Weights of a small transformer language model.
Architecture: LayerNorm before each block, attention and MLP in parallel.
Training: a variant of SOAP for these matrices, 759M tokens, 2897 steps.
Each number is 500 + 50 x the weight over its row's rms, rounded and kept within 0 to 999. Layers, rows and columns count from 0. Numbers have three digits each. The size before them is the row's rms in percent of the matrix's.

# layer 2 attention query, 384x384, rms 0.121, rows 10-49,73-113,137-177,201-240,265-304,329-368, columns 240-287
107:471455519507493502479462421482454503437487461553431497511431539499559490550481457454580496475494553481456419426420453568504518451488487592592570
109:468536432545437476464519509451445481507511374509555450609515552448462466472514412551499518431427506514515504468471545516525478387482439504572539
106:514486535453548494420560479483555524464511556573449450480482481432570420522395576484488542574514453520512649502479450521403501521523534455557515
113:494547415520538575451567435526491533446577464514563419506469391533544420437467528488497495547409467502514564461499522442542480533464467536573510
107:481500553465470497510486521500503469450542492459545514462482507417472524480537507574480446443488458438515476458463498452503528523522428460434550
107:453492436461496474531594563486555555541503498612557492498479496432485523455571557553398535502460520467511541618527423506529492581453477476525435
119:472516462496580481410495391460516522497593498546407536515396516488551518525507467506515497495463444464528495489500556430570458515500518538483503
106:437512468580499507477528432445580528498505521484501406467546499470597488510469481500455561523441440522538456496498553430512503450499534413502636
115:470412495507546538491559517456479478497433510529497533458452519452490563672476477492480508502566586346441518469459494600520547525454469532573470
115:421531436468391546506556564476456422455549523487560493485568540545448518568402457535498597456540472422498605380470483564476463476546562439539516
114:443526534519499514626542436451470448472469557505505512487584529513535460474590560491431416410520553467487485507551477460527560569472545431474576
108:471508465402340500515493622521516466542537529579643543504454475569345485510573438439551548524548504459519551427546477447487474558471560505361458
110:408458525412481435502588525489502594518592511495483518563461430485492625559525533508448525565458492533474501448535440557528500526507385527401501
110:536551453500538493437481500495518536449511417515571464483491508502498487480503436549516423502494472636499410488502522527481524600543428545466446
118:485488466470518505607497522393618467409562513549528512565557469545559488524490536466512449543500547522510437467479375513450526512455622457492523
116:438541513504507436525533500507578517526509471568658477528464531519500419543431405527521558498440493494508429477485591495485448452440466464501452
116:511529520593478462519417507504445538423520570521523535455537575500520490442432456514501578498528492413404568565500392520546468482509397539566447
117:444512398545512524529569502462580420503456477539480505509478488443477577455497492515544539423506532412506582591463505460549493496527430468595586
122:517588420494503435511533475509460499462481488454456449544493535423458494501495472431504464462469353458559509465430501481434471379475483492491471
116:494462460501430365483477529509516548506583475527497525482435469494483410462621579480610517543510458466526526507528548496570588502460507431542545
111:525486511526451503591571457529560552469398537532623475549509507404504535589430547479443476534550526429473506477588498535456509614499435530541474
119:498465552639447533544366461483506525492526503453557563547513483587541505575613496469447447581468579453537476480461512499436529477550606542486456
070:487445503546456595523427609566573508529405479545604456572529548556461552484454442416442401561478615510507525477538527498444535582482555446501491
086:516414440472511523510463439553645527501429462506573447480463549577565446474486574486450470588433586498502459574543486479491497505550485471511436
077:506435441470452501528513595499493395539472457490587445545547429564497561541510500494537392408461630443496449454434486490453488510593402443576449
095:420432501494527612496443558665608523530443486601448442535542518493445419616566598456530508542412548509496507450519518441501416530453513512454543
084:628477427547462438502458487539602572478506478465443463485487440529595488512521507569413466600460471421482407518510523423550534515560414490464437
093:533500595465463511479480488577478501476539479424451412544513464504465531524415512476493491534482490524495431574514574476474553503473540527531574
099:528497440426536618442530466463545513497419605486447452502451562534590565534549501556493519492536495547437535447507427511422391511499454546502424
092:458510528516526494552442548369493405408500527493420490520425493452554432523529496426526577465502560493470447370517508453541568507590548411517442
120:539550425503466522445406474632494534466508460423527357480474528517388461442570541533564482526428474455476438497509540497474477513498496528458539
109:599406478475482478547570588556501530501514512438533606423464521565535431486457461508427442578499497531499446541528507454405614509584550520480513
096:408458490495488587537509463478584486453434553502513497511471508386455604618504538512561483538483581479533482546624561501531468546626479456438488
101:477568463436490517566463579478421400446452505487542623442495427562535528566496490490552491533513561491480427451540564565493470424476481491458619
102:537457569509434502548611420543564493503521510557422478513512437463371525595543499546496590430439491465571424520465538528485524525487537592427401
111:526543418489438538489584483513452477483479547500504516493487512446459547487486552562582582625545498514510498482503510488531505482510508556499411
115:513519490495490393495513535440378469478501484458531524534530436475516432470496482418527482530467556447436529538501458593478508495520525482435570
116:542506464506511537562383567476479532523467526463518620481416504428498512489440501648508514446545511546391525506519479476533516437470466459552444
110:501482563481490541471501428430462470401490605474473508479429531412539477498521468527482506542447472463460481522465519387582433552544628551469519
110:386408513548469578551461523529476582432511430474400512513551515542451491470478402534497489514471576465504445450538496496529566492515464415547531
100:449569536506363573529512340492498529448578456479544520529434456493476509563426485523447521382519527505494486540547514530546457503549483456546560
079:571538559457586490511537484550551526488449496498368505427540560565509487513602546531521472610485536446566426426520588408454553457520514535439428
098:569555491503497572550560510590468467503542575494464510548528511508522476503470473426526567491596496493549504641476492516560563479505538477512535
105:494446533476567505490372541469519457536434350538551436508502499460473402452409528462533480542462437425438501531559528464459466442561455483449526
102:579389515485448462491423487452527484399559485450549544531644611429462482501419357439557491506500517450531468568558469445537533537421451476478518
097:492483554424536537513530542454537457492382470461425560460465572511564471418571534474554508553496440492328488548434605504513477395484525548426540
102:532489544491520480490476429475472490543486470443580485477473540484442476388528445560466538465566429554452521451492495380493502388513495485454409
098:461414455446547484549588523606452472505491503452506538491526458458488400565544499558570435409499430534472560530462520440439476429493525417524474
105:508493579359517495507479498481565518511486525480522483563466527382475456382433466415443545522526497601558544504442468441547554585521566491476507
105:514444526589452392514420471548452429470548472416555524518551463548458560585477450487499597544553520473559454512421519495608477533509642553539489
100:540501565608615496581517534523479393514553438491483475477401529472571471430364516440453522565568519513481560525508533368523452465473622582540476
103:463503489496541579515495442558490606477558528499510562462538399565549511421457594545474469502542526432562475547455488639509531494482346509450555
110:529515516499414497419421449583506608489481487443463477485476441499520502401491532508458572528471406401489541517539493450556502470459372577548449
115:544474468548420496521546592433470541517458527479504581475525492493459526397658436534484516548517616500612442577528482502464426564424458538487568
103:591509560494508509587476479457502486485492446450409564393487530561549522534502549416506451478515463510485435490582558509461537620493567510546528
108:598462415492518486413529440501514408528425531535520536584566557490480445514529531547573469468438460520547516401502566500426372389480556452540466
116:501389495470593527538469443490456643503481513546555541529520415521519521496475506543551579533461644513593498557427488533526543564478668448453408
098:389411483448457516513596536508430434460538451454536438504498459571564484503531516436556447487430427456451505584531395540456578434567460665541507
108:511496410477426528461584542464539606596466477545529398437447509571554468463469514538519489501521512535454546465500489499423582468419520530516402
111:459454520459533467497500472468556456436457522523527432568472459493521432536545468530519433430482636495522529490507419418460521432522492455506581
098:466488547534480500471469519501490552424486557521381642444537528483493418502552493496576616506507436468525429448545506527476511436460504632511515
106:539497499564503456497489471505565483494534446574458470520488513454509524502495405442548551465454475532432545558376419471528457456519477537532530
108:508528530500574505460475550420403501491468476611450484516477492547611516555481526522503455450612456514486525502556523555503501453472493394485468
066:404449514543412532416510443564474562506528498477512490588376541426510469431397480505513487496459509501580447491504554575431527509534553464518540
088:434540453570504514465411408542536540547500492526504528582463540483493483406383495470520464510498468542491492552540572464536465487566473521439507
072:414587376497513495393446485492476423622477524499557488614464575494522583492351482488446574495580506456568490482571488465453508475568450480474458
074:523550459558485469415439501538573544499557491445489432521576439472421509428391468444590521539544466486428477445537484455559502556512484533485484
072:492548536514516444549475479497537482518549480463546511503495499549556494510499562489526490553462460404572494510579626579585549475575463442458532
077:423386417549433494433566444446510523467533563523599406549532545500427443424466450486564474529485425430463498425450545511494560477470473458481473
076:434486500506453530490455638517509564529478416484583445490493551613427502417474551568491533534536506451539461518571371564503503476505404449562457
064:510527539466485499524495530389479589446612499537489449498451522525467399529485535511498518509443460563425489383534437508460479452459421531522444
093:566451438510533500470454516497558478529469530462518392527516479462539489552491549467547512432555547538533502577500585484577461482480584466493559
096:395425440551495543510464466513414498475504559446450480510560566510529500532474507516525493535567479541478472451517437512389562622586612523471453
081:547517530496375439498474522485579462609531429453493544408512461448492516563480545458454536411429523423488442486488586496556419431447450472550624
086:477583486472574482493577576532529562499484506528462505431444581606490525553559536633439449531541573589497475463544477538488458458548499528492419
102:579482520460444422455496447489512472505422575444362464456403489532549528521560541435551608438497494459523512438386526440445558543481549556504517
098:527482500488480557515498503601486507474467415563571512534524541523522457517443460568512488441517576470566485518508462466535495519553440486428515
100:537622554440486497559542453432423487537552575398521504446568396420579451538489520432459563504572507602403525508461404480487524544522490500461460
106:501552548492541472413449465474574483506545494468562502467482575506520525489458519436510515500371401513503523535394563569557465443565502508458504
101:498503429464438505545400461513494495471347506471479535559407571469558440508486523447498556431543473527483475477517570498552503528495645531374511
106:610532598483437578508575538533528586546529510467589536558592473444460609478492441417445551490463505497503484478466452456544450486423456469418536
085:367489515421448462472483440519374509586504445480455532550435529446538531430493530484378503499641435486518592506593504487436537465420564576393501
093:446499484505418529560546459593455440479454482441575510527535490549454496574417430501514442514496478523501472378414539484547542522416465513463468
090:513532465604527496480446519456521623500427495533442516578517574488464466540514503552500536462493512428511519584476503536488494552455553537487469
088:459523482623492462455538453532476494540551500410508541547529575475507428538509487621473593415560485442506542498600569490458531427554465396443505
086:584574483495554424508512478381442434457517558501544465490446461556497480606540522479465481526506553627461490491538565416490523533463548539492531
091:538464528567565422489550528491576542609493499524571555470535568539611604433464456514500486540469518564569524493527473496459637541488525497548429
091:568521524484437569487630412439481594556444491433557555538457419518542374548547515517533487613487544496520480458538471537454430536556586475492494
088:496454510523510448477543444518538526458336549512491454580565553398549567513487505570540510415456455439516461527501501572505514465478475500545480
092:477535523508467482490506471550465493488505530425555530564478609510553492549376549518434459515468553524450512569423532452497523502471520421442483
087:450545508556470462535458537446520430449478453468466580533567574515558507468449422563528517607443546555530488471480466473452462553561438507557606
086:416505491551526512540536475531534466484532579401498549445473585566496491529501521436540452462473485497418530570466564522441499499531569464518539
087:546528529427437522520554499526503502489526453564442489515499487502522569471572524458525442470498484516576484548456556473455582516546543510418453
091:454440471455482558517412484524463519521466466551489535542547626470510537426427402490588511504489459461496514441528412441552373528480522473484470
093:519485466433461496538474507463484458474387440511500497517559348498570559541526575608473411514541415499519476464506444463549423406495529508563527
092:570496477537514479523581481549532464457475536479443443485496458542460457505599547507451510524534511536473512464483508508557539497460508544480504
091:473446386501440512505471524477493497483481515519576508546419565568495578484555552461596496451481421542507490353400509503499445530476494443522431
093:466523478412492396492454588493532422431515571517458459457437481494475529473447579514434424444513394540481575538503497484466503477470424490526391
089:540496503528575506545494446428516459522487431470582467481481497510434546463428442463571547505422437449565459547566525491500510563568485451475531
090:598529408614509497469552543570615546455498630507567556461488493448472619457514545437451535558561513452394563509473527555510497440459463483487433
091:571510554516386509562537395530477447545508483562605508569538510514510404536416469401395523514512562520544576520427543458543493529440541471504512
097:434533481463465618407462453508483515297435520598435497447478554449523445523474477573524550516420447536514523556488510428499434517464501504541471
089:425568497483498556449437585467597557575502545632463560555559641513472525497563416502418520487521476511487511536504386530522475559487575494536466
091:460486541455453440498553487437425542434502573612525400626381611567517547578510395525486486441472492536534503581498438510448541508498568481538520
103:503448432426427521388536583502405421510500473579544486493505592586561495493581498437518423480550512481524544454466520528390484502514526500512439
105:474512470410432524505590496462421494434496504421468494541497452508523468511461505479517480470600437563492507509497509546567449511464479511416544
099:485559498492444466526397491513501427561429484501451541539459476484443523520434473547525537443528550489497597521451402507521502425504505596443442
095:423607400381494617486417538498517457432530531510504582463530468546561454465595487427546358453471462580540432445450549544462481418537409518444516
094:530492509511498455551560489507549485530459465545472499453510512434545473503474495574459474466618477521498492507534497426571541485506464594497517
092:527510450503537453535532503508501455481524487537568488489498534623486452551487466581606439538487482501621504523446523508519557444559546488458540
091:636502509508359490410516524545470458490507461501560490613515565452460444480531425486514524554483384388546537479511527508569467508447494505520456
079:470472491540605529492430550440467431480466527447439486456504507457388479480462490527499493476489500461572556662477462453434486541557477550574435
093:498575572460526437530544531472496476495497464546564466550535467528444451500543472518472585516504426400531483466500572493493445498491490482458495
090:531431448508549531560524398456506458529513491466375504479515413432423445441524532484547556556504451559526477560474421536497601466584411505524507
088:517572550536531498542519518544455529567472461544571467576451437344522480462558439556495569558505469520523468525507573541585522478528551444558545
089:497511660468628359482505490474488446514487448559554558557548422585497387489465582565507462556563535612590536499462530454489515414528511494538579
086:460515531449529529398545489422420484500439475533501509554473518518429405563480461466450447533453437433510596389471516455560506537469468428456465
097:451443520511615516558393490453564631475488504459422491397507607528448453499514539526542546523425546509450508462489531562454473586473472513483496
085:461516493578545534524487523388518542452374511548532421456550493463561535603397468582543532551441481559496538470542508427477489453539439480572446
083:626556519507487498548439523536602528577473541481609505414550429560507433546517591432515512526418453466388460504524506432499555480582441601491435
095:573397474542515443561554498493474353558429511477502507430591543568497495521500504516511450510454453456460498595414504590582546493499552556474499
094:514580444483489589380571588503500463515490432550598408457455508411543507432428483506545547603543480575478449552502450475542548530568427443540504
093:466522474511518477476456399396597468491558452509482528507616527465582587535567460431526566521528516477442541405503477511467582437461597526455527
092:502568516515557471537543446611452464511450447461483612468527431498413524519473443574437475504451486524452584467487438518537456490427501498509576
087:431518549499493560473549584501503551487562573501477501447485523454438522506605460487448476505475492470521447546544600468562428631587456425509553
094:595549420524513583484541587497473479529502443537572473527569407426538497541530493498492553409551514521527528517524458487577509507471559537481469
088:530505512376518546464460443461560563523440473440465573508461532512413563612569565527484438501570449520521516475470493510442461510637409505512545
091:490541432607487410429496495437495584537489510530471450523562447477412532412465455387540512515469496526524496597532448562523488425573490549496523
094:460468497494441537442521476420570455514582510476448496486514442451422436463477483552535527446415423489434424548513505417510503565533449534519581
097:395558566575525533579557605500572583488495534409456479583566545460457564579465483606581510419536547481426498477463563586498480602496417512610536
086:530451453490487494584360513471414488486438431401507495604483481367468495506515449476548500479512576538429581425430497463485456619430602511529489
092:574462529467474504475476542391463494532532427511545524649599498425516521543399557490464448485526534434482468577516478423559438540504418620495516
091:537522600468539601411529464504505572500395477447381527522591428517446491544502395490485445498489497482438474504479524523472468585529518468451435
093:560498554402458520492560447478442399529453584565587535543519559501491507481471461426428545413440499433493476479462493587410478502414446505460495
092:456507538483388612493514552542435587494474535506475470537532505483400462613464432431477438527488460529527545488489517507538406438507514473546466
096:481496578450439558529444479461494490532435460492390517433435613477474398561476453515565408496509469512471522444523479468509539477473473500535513
089:473460511471511526531498532492566414422503469512479508531542563515445533413463531496483509508452556477460454474476467503541540479492453499559496
093:523545502587442549507479510478450484506512500392521529532486522506572472555521517518484560441539538526454570528511540418519489455541483464441491
090:503565516509456512488574597484512499546505532572540453526578497411485532476420464482529509486469580494391491483474525588544568493489527579557511
096:566536509505477502536412409552454540522522519523488486593488436420430528456511480524572529492426482436660551404480473612494540502515438519466526
096:431527478466489502449417539556504562488525516458615475497455479491572505456494556525445491524547434516536572529530496552499587480540553535516504
086:609466451472497427424413548533448518511474487524513459523474570506421461555428471553509476492397544541510559519548409516546425551508510474428518
088:542494501475564443466550459529483532437484577540503601398544558524567534502527424485543518559499466587524542454552473541413405498583413534513480
089:522526520525461499469473437507623467567456584554490576523483537550604521520520457553435540472551492541556533524511438600453522450551521459471508
087:536420579507436376530523483590553449459398550503511507562413538541556512539521432394525548542570485518561544497458566530465541490528552432515519
087:496503461546441486518490516543483595508470582459460482501448450521607518563500514458531477532477452495551515423512399496476371443511590561522540
100:490540366528471618601492446457471491512558499491457479513469513517566471509486534480456458548509424544441478586531491503505502539509567457516544
121:450534403440461448506548541487534475560530504560521594489452522592565560562459558556417500433490502527574561477550461462579532374602526547441486
112:470550503493541612509422495513508583425564467466529562405601572427527533477497467504411488541506524498593602551567520588523432432523494514435534
091:613486458449589462508476506494484516535550471536540530484625505523538477584500483479559491548535491531539523541492433552525504480511506545425497
093:542515470440394388480441512481584567487444463473502428438546417459482450493453516568624494393475473566448508406530517499489551564523385455575475
089:580481474531493504471548608573539515442472489540488623616447564521479516530490491559476545505449403576435525521509558503515632492477495572427521
088:531406589617509531498430464522585566431444528486476518421537484517443424506514491503481559483446429563511503519590500511506440449510561553544433
097:493505495489423553541557543438589436482511533451471453597547450506535470561497473537472542463508516489526534477510516500529403491450535471482495
094:575465419598507470483436488473496448451541534477517524536600487473482578487575484531515469560486378566531463470507600584502517455570423547577407
087:534480404494511587481527445491482564542464602434460456521490523499478538503586539554537536528515536508521535532479589554514494440503511557485422
084:496527460451521385425452465469467590430610514491442420537494425468395531493446580532482584449501443518407582445507454533505522478513421471560446
090:512504469453574460522476478456475585538582430547397452467558464490471423475493502623530459437541489524550466458486555514531518532474475469470559
090:473451492490527493488522513600436478537538511503542410425456557537627468517425549575523513522527503472547524515504450347502476576530495501537588
092:539501510527485611515501454500446622580468588542363500582505627581477535477497572595627510490531565500516451514556560463583563535531511577477424
089:518510518526586450515536530492558538470444465484524471521489491459420464544479555432461488561541387585628583398473612553424425510510618453496506
092:501419435521540454551530520503478583552492513469483535470554544496434471532503495439583477458562385476604503566495512477440518567460417488563516
108:543499516471537475514462370442527508537478508510485469522473448453510428485415454543559552499432572493501461450509440420625568460474464573426532
111:528421480493536503555422508436426591489462480486525366538577439399523483496505539364581483569451553458498534501476443534563452526553454535459515
111:528429407514479398468445515562422486466513541567488468575526533513434524512400501517506488440529546442465514542485558523406519475391534425489465
117:511505471508448464506533456505477497369577447557550479435474475527495479417462502512483511475442539527511538539505454410460435574442488447499517
104:502485529554473531531471442476523519488443461550474488414465541538493481392485636496562508541523550592538452487552435383571446558511510460472490
100:512505565423508480452559501526524520569523497491504446634532488424440594539570389519529542499555542483518483500458445511603542401494375437564519
099:513460456482490532440467392593545471436508565540466524569498416546591528364581582528512514637502541468565544605499482484454631569512541562571517
100:480302432503504433545534465591439547482483480473588529526521565512521599446554454466468469504522532538522468602454583424441436461493492509558419
098:471502458503538505443505478512517549539489607600493506515496424471438525545437547617531434458485615538445471445505537423539500536450487456493526
098:525552552492547519474476508458492490513508540472488493459416535458447429550385583466562495436513455536419490444496526553606500566528492487422491
109:522516562504556529484478457488570529545509466470468499465551501548526544543451462521384483501465495454414486553446588550598507486539398519455505
107:554503524516491370491507465488452475476580545498542548448577499462464501469527512524454351444566476535409490471493499515510448456504569454407512
093:475514462493442494425456639495490382529432478505489497507483499465533504529383526446529484485414504513547549481497485483585547422542490521529522
097:504448491503476555513503505589560480521495498511390391427469371451496420490521544530565494552541490448492463556525497476525573691432496532549501
097:393522504456521540410504453546443535409412460465427524515403520543586499538507501421489485603524530530497616419407528566551494449471469537534578
104:596508433506467549538475469461541579465523560482544517470541557404416453587500470499566425460477479588492439475445514592556483559429495513435463
105:522569446504476390524501461603522520508474441522486510527495481583493404476558504556465479525548553476464487451531548364456460482559554453516464
108:568539584523525448551474495569525581520465446416535552498459541493386529509575495517556549528494460476415453448530537466596532405520424527518535
098:498584446514465554567545641518655514416438496472525469548452462543486476514473489480548370437617426558421385424472568523533506527469590519497500
105:582496522498517525572465422573519511506443479528549570432563544482564453480590425451437443547466509489484439509516531488518574507452566542499582
122:448435521540463532502497454549511532411556546513567456410445502468516522448582459499532505525449544557547467604444324451512433533477485473493539
098:407473499565508509508520547529539452590517508472490511534427483473581513468516476559513632515492508546510523509531528554449470505467576406507496
106:591375539527391491497391438423521553471465476448510524544512482439428433462437459552427494473437506371543586622528417427458543471407587549514500
038:377497471509470538376514548420436480551528507423423463504531584452561469570472422516521530472416465467432520531457461453544545565491496465516427
062:400614448497427547385418523567500437467519466472491505505590537474450535582529496439463463501473495467535496476450418561565470455472432553544533
059:546556614463521530436530556575536570546414443493566459440516439516414491502524479433509467543580429442534450575471507564592569427564481534467501
076:551483447496620563559555557547550609497469504544606453545549452489562533512544569548577479578517482569524476545475468618584453515459482556476579
066:541457430481517486602519486541551621459458484451559451471482530467484488594434599552519579465424405602501454558556594519546440494440511582552583
084:496485385527403509483570540515520498511502487531583465494427572526472575492496468455431463478507540476518519535508519608497529571481464394553555
089:498475489524522571551507469557469607525529485525381453508496442470559455536577505550593574548505533475484593601519485467527451478462462409410572
103:545472565568556557535528476513558535484511513499492476554434498482607505544510581525551513497515481515465544422544534498652456447513526481511495
104:500574390445448552569513587534500485486527390506587507503468479523504539395491414478568494578570539434462435566501398425580476474483504585565525
118:538495522476496451510528532549429424557545524552441593581644454583522537446554527585481495506541441467548473526447456542391468423491422589403482
109:497462471436478484520494495507526500609497536416492481626484474533543456524461495488506470441493479540464464518615540591509565455468456497562540
104:517522517431523445457506405556353496405484414489412515551532442480562527464481554569402498470476573499451541542479488460471443479500502478510503
108:522507432518559521503490586490512433496522474485532392472548498462510479490464447464449524557490492458465453489450496542538478519496517489488502
110:583629491544544503489545574588592526565570527495604395501535511580466520517464509550491489582532472566469411469515623458515541462481641581490475
104:472483574511536665493492574534482506468494539506476515477513502530492467470547474430574473532458369483578470496486441479459501636488520518529529
108:515508528461512469547492472393578530525500559423517516514528532438418529626477525436498541596613435483493472507566532494572530440454508545449535
101:419427536443459538530442569509586497513424503491495459537480527510520492546485643565538521528510576577554465522458614406349474544532521479512428
107:538515539470459501459466343508491513456496537506479499602483592348358561446570458397461554507504494548465464409506535453527614470555476459480428
114:555360531482508399470441479609506589479485432487509508451601490448464488558394540540460501553436473449447583449524510457564489415532416455549453
114:484521416593545410528440500518557502522567524565561551537593613520488557505609529546548516467592589493468485468505467550554512473507504572472501
098:516504477500438490435528493584525523329472410546442397374525576530448462501518491579501455445485511539519580389502416494466504520467545543534514
102:447493563536543439532533453579492626484512472476484531503584549487499513405512513419585463518442498570449488425537545486517434479451456444505505
107:538499535443568437470572505454551527572437604479539530481657513563505504542449483488504535606463467481466497535512460607396540438495461583512525
107:513476464535521458465556498496569564452519544519500519531624343544488487503563514514484510518467528506528445479447489430439503434462512535561523
100:537466559492464495522414486520417574579514548547409506540553563418515486537512454518491554444543530445415448548420499535507491450477501389510458
124:522462442505513582535519471468449506452449547485552409495449512528452441525542422476498471434558455517476571566434570530428518523539460492518500
104:474461531467447526497516455592557556552500454530518439530445525483500545438612462493533447535562495517461474510496580505521500458481428504485498
116:457480525439533574488550510377566515518522553338527466492535558521582466579381481394489469464492477479485551463488536462537406395482493380469513
102:544431469444453492510527508523505422466502522406503492558587523519550431505512437414570400484603422538538539513544402587485441488502573591443502
111:427621501579481532451479510499498478563440548514462452505529488477442412507493484407538472445540502554498520490472555475512517526528492615456474
120:449505451450467513468461476493501523515445478475494508422447510598493541529549543491554476488492435403512511450400485493450590506474515481538447
112:521504484457555537442404522477482490540474468462517487387496548518493528558488478540486454583515565529559446396497448580577493481503512405507591
108:454454473492531420512577503468514500547559490469485444526430464422480485587504499549528555478549441553435508521449607631537555479481521535481540
110:585450460507477469451514592544537548492496530523434503496464366482472460507433535513459646481503531399459494487546456504505565556508506525490459
115:493501479540350525519482622520530551533494483532475409513480496524490529481508564534659595515419541484481550454522464505435573476565473562540486
106:411553548442418443520523405508579488507590493587560576451510514446527451564494485490481468425637554520496490501553515499513551448522541380566563
106:485490536544553528556442517515575538399429474590530504510505499529495456535556438435498490575424463490468593454481474460525497545500531621480480
099:431414518449572478445473474504566588483489528512519544526583465489455550544455525525554612530440502506548512613451452408469499477518477521503481
115:418430525413421513566419487573483466471489478522397492459554445483584485470519492509410508532456455564587483483482479496501476428511509443485499
115:508435462537509455491534480401429507421403463504465510514488548486481509527498608569468547559600568491483526497454467487376568533450600504572479
063:404468527562420419526533493525441460458452567513471436489512454456500556499513494457391481427518429406560572451553525519461500476370598468530401
084:419471511522486521498558572519434384570515535534548455566580421500520527521517442473407502523519498500506582459547505519521480539454608535408406
102:459464501492497415476571513477444500564425490472426548579567430520512620504517518588435469411486480463496596501527581516510503410545488550538507
108:390456546530530568544463476511515532434533503438441505538497576467527585483554470552510474505448522515458478434447543570435520528491561592540501
134:506413525432541464490542565581481501586497461526477512590573461539502469558530506584479565593463484547545417524551547460578523565561457532450541
112:514455401505531455449441573532602566438466537505542515459472534491467492397484524570548496510446471417459601494533496562623498596475456498504516
135:503431541460538344475512494525527412573476501497475567572556530479471490526526491594411504588411518585515464544560508432518531479516412542459526
121:556523551578542557518476555436538458442510468426525500412526494545532454535529483393526437450425443462522503375546531533528399520572531567490574
114:526548482519542523541527534422530494446510470504509516448549451572499423479541484520595560582476401534584536459491472537504498492491558599426477
119:466394401457518409457554462568502477519576519516522583478540538484483519459516528551495485478505423469539423612503510547438565394541499500495466
116:458506521484547546526559529515529507477462537506461558513544508403541540599470467490465478525398558509489408611479517485450525508469424472543421
101:471477560520554385497579456458553638461494492614497512518441500536453541432495467555496562531475507571498541551519518495530442560518547390480487
113:496504441495417495455452499463531468496495430446452617518490459492529497518490550505428644585536418523518529399492488389486535509589503446481484
113:523499435568441521473551512485513620467533455438517502522416538564481505509483479580443550497482560444510515466537560423528563493430473507522502
110:521568516461535562433401490428514571491439514522529604577411487459423519464511576531624489493461408465493455469510542529591428544474500546533536
102:501473516520498554488594520416585455472433529417526556495476537483422572572494402540496509438573447458447430525555557543415484511489456462532403
109:448504449556468553500485661495590549395581503519549487484454591583572540497515511484552597565572432396534478500407487511500527484475505514506442
# layer 2 attention key, 64x384, rms 0.0845, rows 9-48, columns 240-287
104:575474512531420394482562597457530557527459497546482487508423479567471514470440580481512514476460530511443445521517558360538374485486585457501480
104:392551541456448481503529465533525469547540484575564551566406551480499529486529477437561622579474506563536545534477379460503466547533448442535499
109:538515485418436460435550411518474483539518528460491409473399561559546617503520509467476526490483472533562506475533487419453542522515516537569503
109:518479406498518529515463589437584484524486474536510566552492455489518515526513470441460481478502467514478445478457633560513477490431490511538413
105:439476455526470510442558562568480519581496515460403456566489591493580509405445386468481453607442473494487442470457428593480557585480397457463458
106:537473493499582473447439526549485466481429499506518559673468544458449474520497546493456566541518526505530496524455523433493541531533521407517521
104:445527562408462465452456561478447491522574522434561495466467559395585564527496484526475555489618459512549578503514562452430465533482640511571531
103:508557578420441573465507424485573451453377466478498478526534438607422415534512546542448463550528439478443550473539536500609518442507540464501508
106:520570409506568516430524549534547513478548457499533557476484519571517527478445506449502467470483465467538415482460467541472447408558370512424544
105:532528505545453552538487545465479547412473471493564475479397522575406468528495558545480511437543500433447541451489460551559508463594485485500475
102:451526554476481484586494545485515501546553490432456488514516485434464461517445508551580577425492544501524537573478445467481540610537539527508487
104:378540610503452506558517532531513552514422468473532520437372550549563504584454508515533449570424586465499483536402531418507473557514479519562552
096:561548585465524547596485506571508517469479484492481480455550553534386481461521497522471486425608650498495575586448491419464520560497504444573526
103:459538424446594484396513479576479510555545546426571541516502528392470592453522449418414472507573428346499417446421480618528476447482447570482478
108:499528422510489463521532527503498518494479457515509461407433512448497553456416487464486522437527506573427434494486547461471535553514461483480586
105:398489453513516434492501470573496529587505560420365418426543498487510482513562563498517467505453541511474504520571576474453493536443489536550490
099:451546509452585536509519531497547496560433461513476510435500526555433567483564547527454469422553541514489481471607516377489373533538517606468494
103:544446487354463392459498423500495470478461578480452436461477529495446479445537466495528516442478468505540456543547448530436516616550531480506532
101:478517490503553436546524444555477434543477457402566466529527492466507609496431521510502644481443504513498506529374534510511546424496555450570494
102:534521398457370499581514537481399409597483536435463500388589517475557567506519581529500525506476497465413478483467566493511440474576495437516442
102:551476498502536581593525458513455432486516499464582548479519510534498507454551550524529483495495482511436438457464525477543558515388385498509480
107:501485533504517638554522478534465512546502538422549469499520581484458453478474561548555496460521441491481449442593493464500460500513425476461548
107:526472442555456428525506516482536550571557530504448573466447472508525553455417441481562484371473559487428510470532600446464496428523414462476421
058:513495456493513554551524544362463478459528469433494489455475503502425421552524418494516507510595456593483553544543473539471527375516506528519508
073:521479533558511484435532501487497505426508483527539457558436472562475482487546551522530447487558516455345512452449486510433455483434580557499466
067:401548478528432559440520517464450451442419493500360469511439516521510459586547499474492485515473429448567510475535488547487433534517501459499453
080:569482439402428464451495539574601561495470463479515476429473557524353498431449454529536552500508552492546429500473500518573550526520512515477534
096:424456488541441447407478502460518510567510458493475457410523425510517476480574529453473479445527497511522491488412421516506559483428485475527476
097:601545537582546538543506371469486436591431474550512586491513516536467497503434603527568566483393475525545652556531527483513452483623491456440505
094:522545474477466600432585501508532525408431424505511473512475498507482539526564508424516464432533485496552388418505534503506550510570416576492457
103:534481496465536548561480420490559520439534458526440426501503468497497442543454462442496447480586562480431505497535447399546506523523499503461490
096:502514529437526535514548440573491572414504551439499440506602462463460522537386580501468536449517668482523492452500555442458625497534469499557411
105:603559495553545463534459393420445529488515488525502478570475449460496501485459524495431433559448532501555619493567496557410416431395437515526532
109:485472466515582517477491385522484568530497480419390534575427529555555530494516483553513533467517488513423447566497613397481532489480551541501476
107:519519480448548514477500489397546570566530446457436460481453596539508365608572431432507495415593440435488405474475437389560514445548440535500550
108:489480509485518508561601433572516496499516511551562515542502548479572480392499554486521507435517521483575440584611375552458531458456475464418553
104:430595542545494535555488534471489457450474506428563558519473529476510505517508474524536574439542530537509488595505493559467538354473488522554532
106:473503517454489475543541517465463440514510541560543494451543456551478496597529523471500533535492555516453565478459418496449531463536517466568497
101:529465520514507576483596483545408419519395524599549513540546535497516486451465514603520506489453568501434570508522493502488422589529538428525465
110:515530614393519452500472428586517444493518498517531540479482510550550517489438500529471509447480515615540470377581531448633475524527484517478502